From a checkpoint of a small transformer trained on Wikipedia.
Size: 9 layers, width 320, 5 heads of 64, MLP 1280 GeGLU, vocabulary 8192.
Architecture: RMSNorm before each block, no biases in attention or MLP.
Training: a variant of Muon for these matrices, 508M tokens, 7747 steps.
Each number is 500 + 40 x the weight over its row's rms, rounded and kept within 0 to 999. Layers, rows and columns count from 0. Numbers have three digits each. The size before them is the row's rms in percent of the matrix's.

# layer 6 MLP down, 320x1280, rms 0.0635, rows 275-319, columns 480-511
096:457469505496452450418463512479507472465480526461526501583573462504521451524482499518484527499539
099:469471531609540529534499531579487420457425433498475495504508521488526416467478505499494534546514
099:546535538547489498466509481520537490471480523510493520565558473499452454495493472504530555577524
097:526531483469487490479524526423422456514517459470514480478435545477454489467511445471525539480521
164:502509504513538512498532508363515522541517488475518595503528502474457496478505419541506544446494
098:594472498529530548550498484478458498507530497482544573429548425542470464531465472535529564504437
097:495463463524523531407558501548539517514495528527459505571521498512501541461512498564492524539560
095:402542504493498563470548475567535497482452524463537521553490518462433486536511542514480548510485
098:442458501506549518500507530511506471410613425509454512411486594474514485452453470493502537492417
104:487539478466557510473563486471524534483472454531462504513469539547492484434512556478538442513454
100:531468501467498498479477543483491462521540489503523510463524490465535416492444513513476512560479
097:470496564496547446530541490600552487452563494507563513469516508525533501511477515521549501460459
100:559485508424498525545526500453533475500455516568523528529475469488509534492532426507439503558524
096:529447550524532498519561495500534543519533437491496567507461542399502521445484444493510452470457
100:544492438608480552489448543432531520520533546521453457521583480453494461513492559469509501555522
097:508450512565532492570527473552554489477449444482509414494486540522463468526491546537495450506485
098:471418491521421476541524442461561441563456456525521557490505495462467518428516539469514463541451
100:467545549459546523529462503535587505428510554530456401484473474529440514467464525476526620511475
095:459467495522516475453519501527471489462478484477469469559505506464559466482542517486433557540463
100:486461371472503534489434506541492481475538532463444512497504493523572522479474470550453508479485
099:451517524488560471447513478506515505487594469463436507488557507558524475482549495436502475422527
103:492517431486483524492482510495460491503498484459475518471517555522553462577537532463520522379426
097:496425542528530500512441482455473515499483448509473457560548454521544438492460551512463478565440
096:491515479476498570499522464504449488449461573510525496521515442446483526465481514539487433533518
096:514572490503454443499553483480514550567533486542485517507588529508480517489449475513505558523438
098:488500491515494567488465451453464561416480560539549520468484452504541513502533587619509475552507
098:557434403451507502524582459466494442481468529533527450431373578525595503508512497471460491485537
101:481498421486535516501540419504514524422458537531480503504496476560548501558512473468514474469370
100:531576472459455536488453481513496513452505473485519477524420513395470484544531458471523505516567
101:520511489546529418501506467468605471443545522531572517423485444460522529465587468457479549462492
099:506530471504520508508465502491472520479544513448552413521579522518462497468481421466503560532509
102:520442561515549459541511463485544498551495425485526577434441546571504545496518502444459520525531
097:508507463536506470532490467429439469522493536520487513566489550432462572526539520530595559504424
099:470492454481500491464467483512519474540542478505541459563472433495533521483503511467507500586451
101:530485589439467488486486486542491491580420514459598545431543512406516472535567521412507539528572
098:526453538548519530534468568565447546552467527471446470463500576429595511437504478455518504516430
104:551506473456486572496540539482506468496388480492520449485541441463401500541510512471466431509451
100:513496469486489525535504465486506481464426488463536454516496568545544550520514539494516614448483
102:440513531537518498476508438515472532546446550513467526508490519512518550503451440509491555502454
100:498602473489584487545471488476443544571514516465550496471531514584506509516416469460536540467450
106:454502459441568588379504510461512504556510455489453528524538437469513498456577441484483539516496
100:457503587438444545529449464486506501494465446483521495452532489460510438570480562503529501424555
097:516499494409473483479479510534539461534536569455497543497491440523495512481518536532407482495508
102:442471430450547549514536518484508537482515469470461563484427457502504503488496448571518533511545
104:499499489505517455457477521590530554448609490529531561489520514489521468511512426499435440523607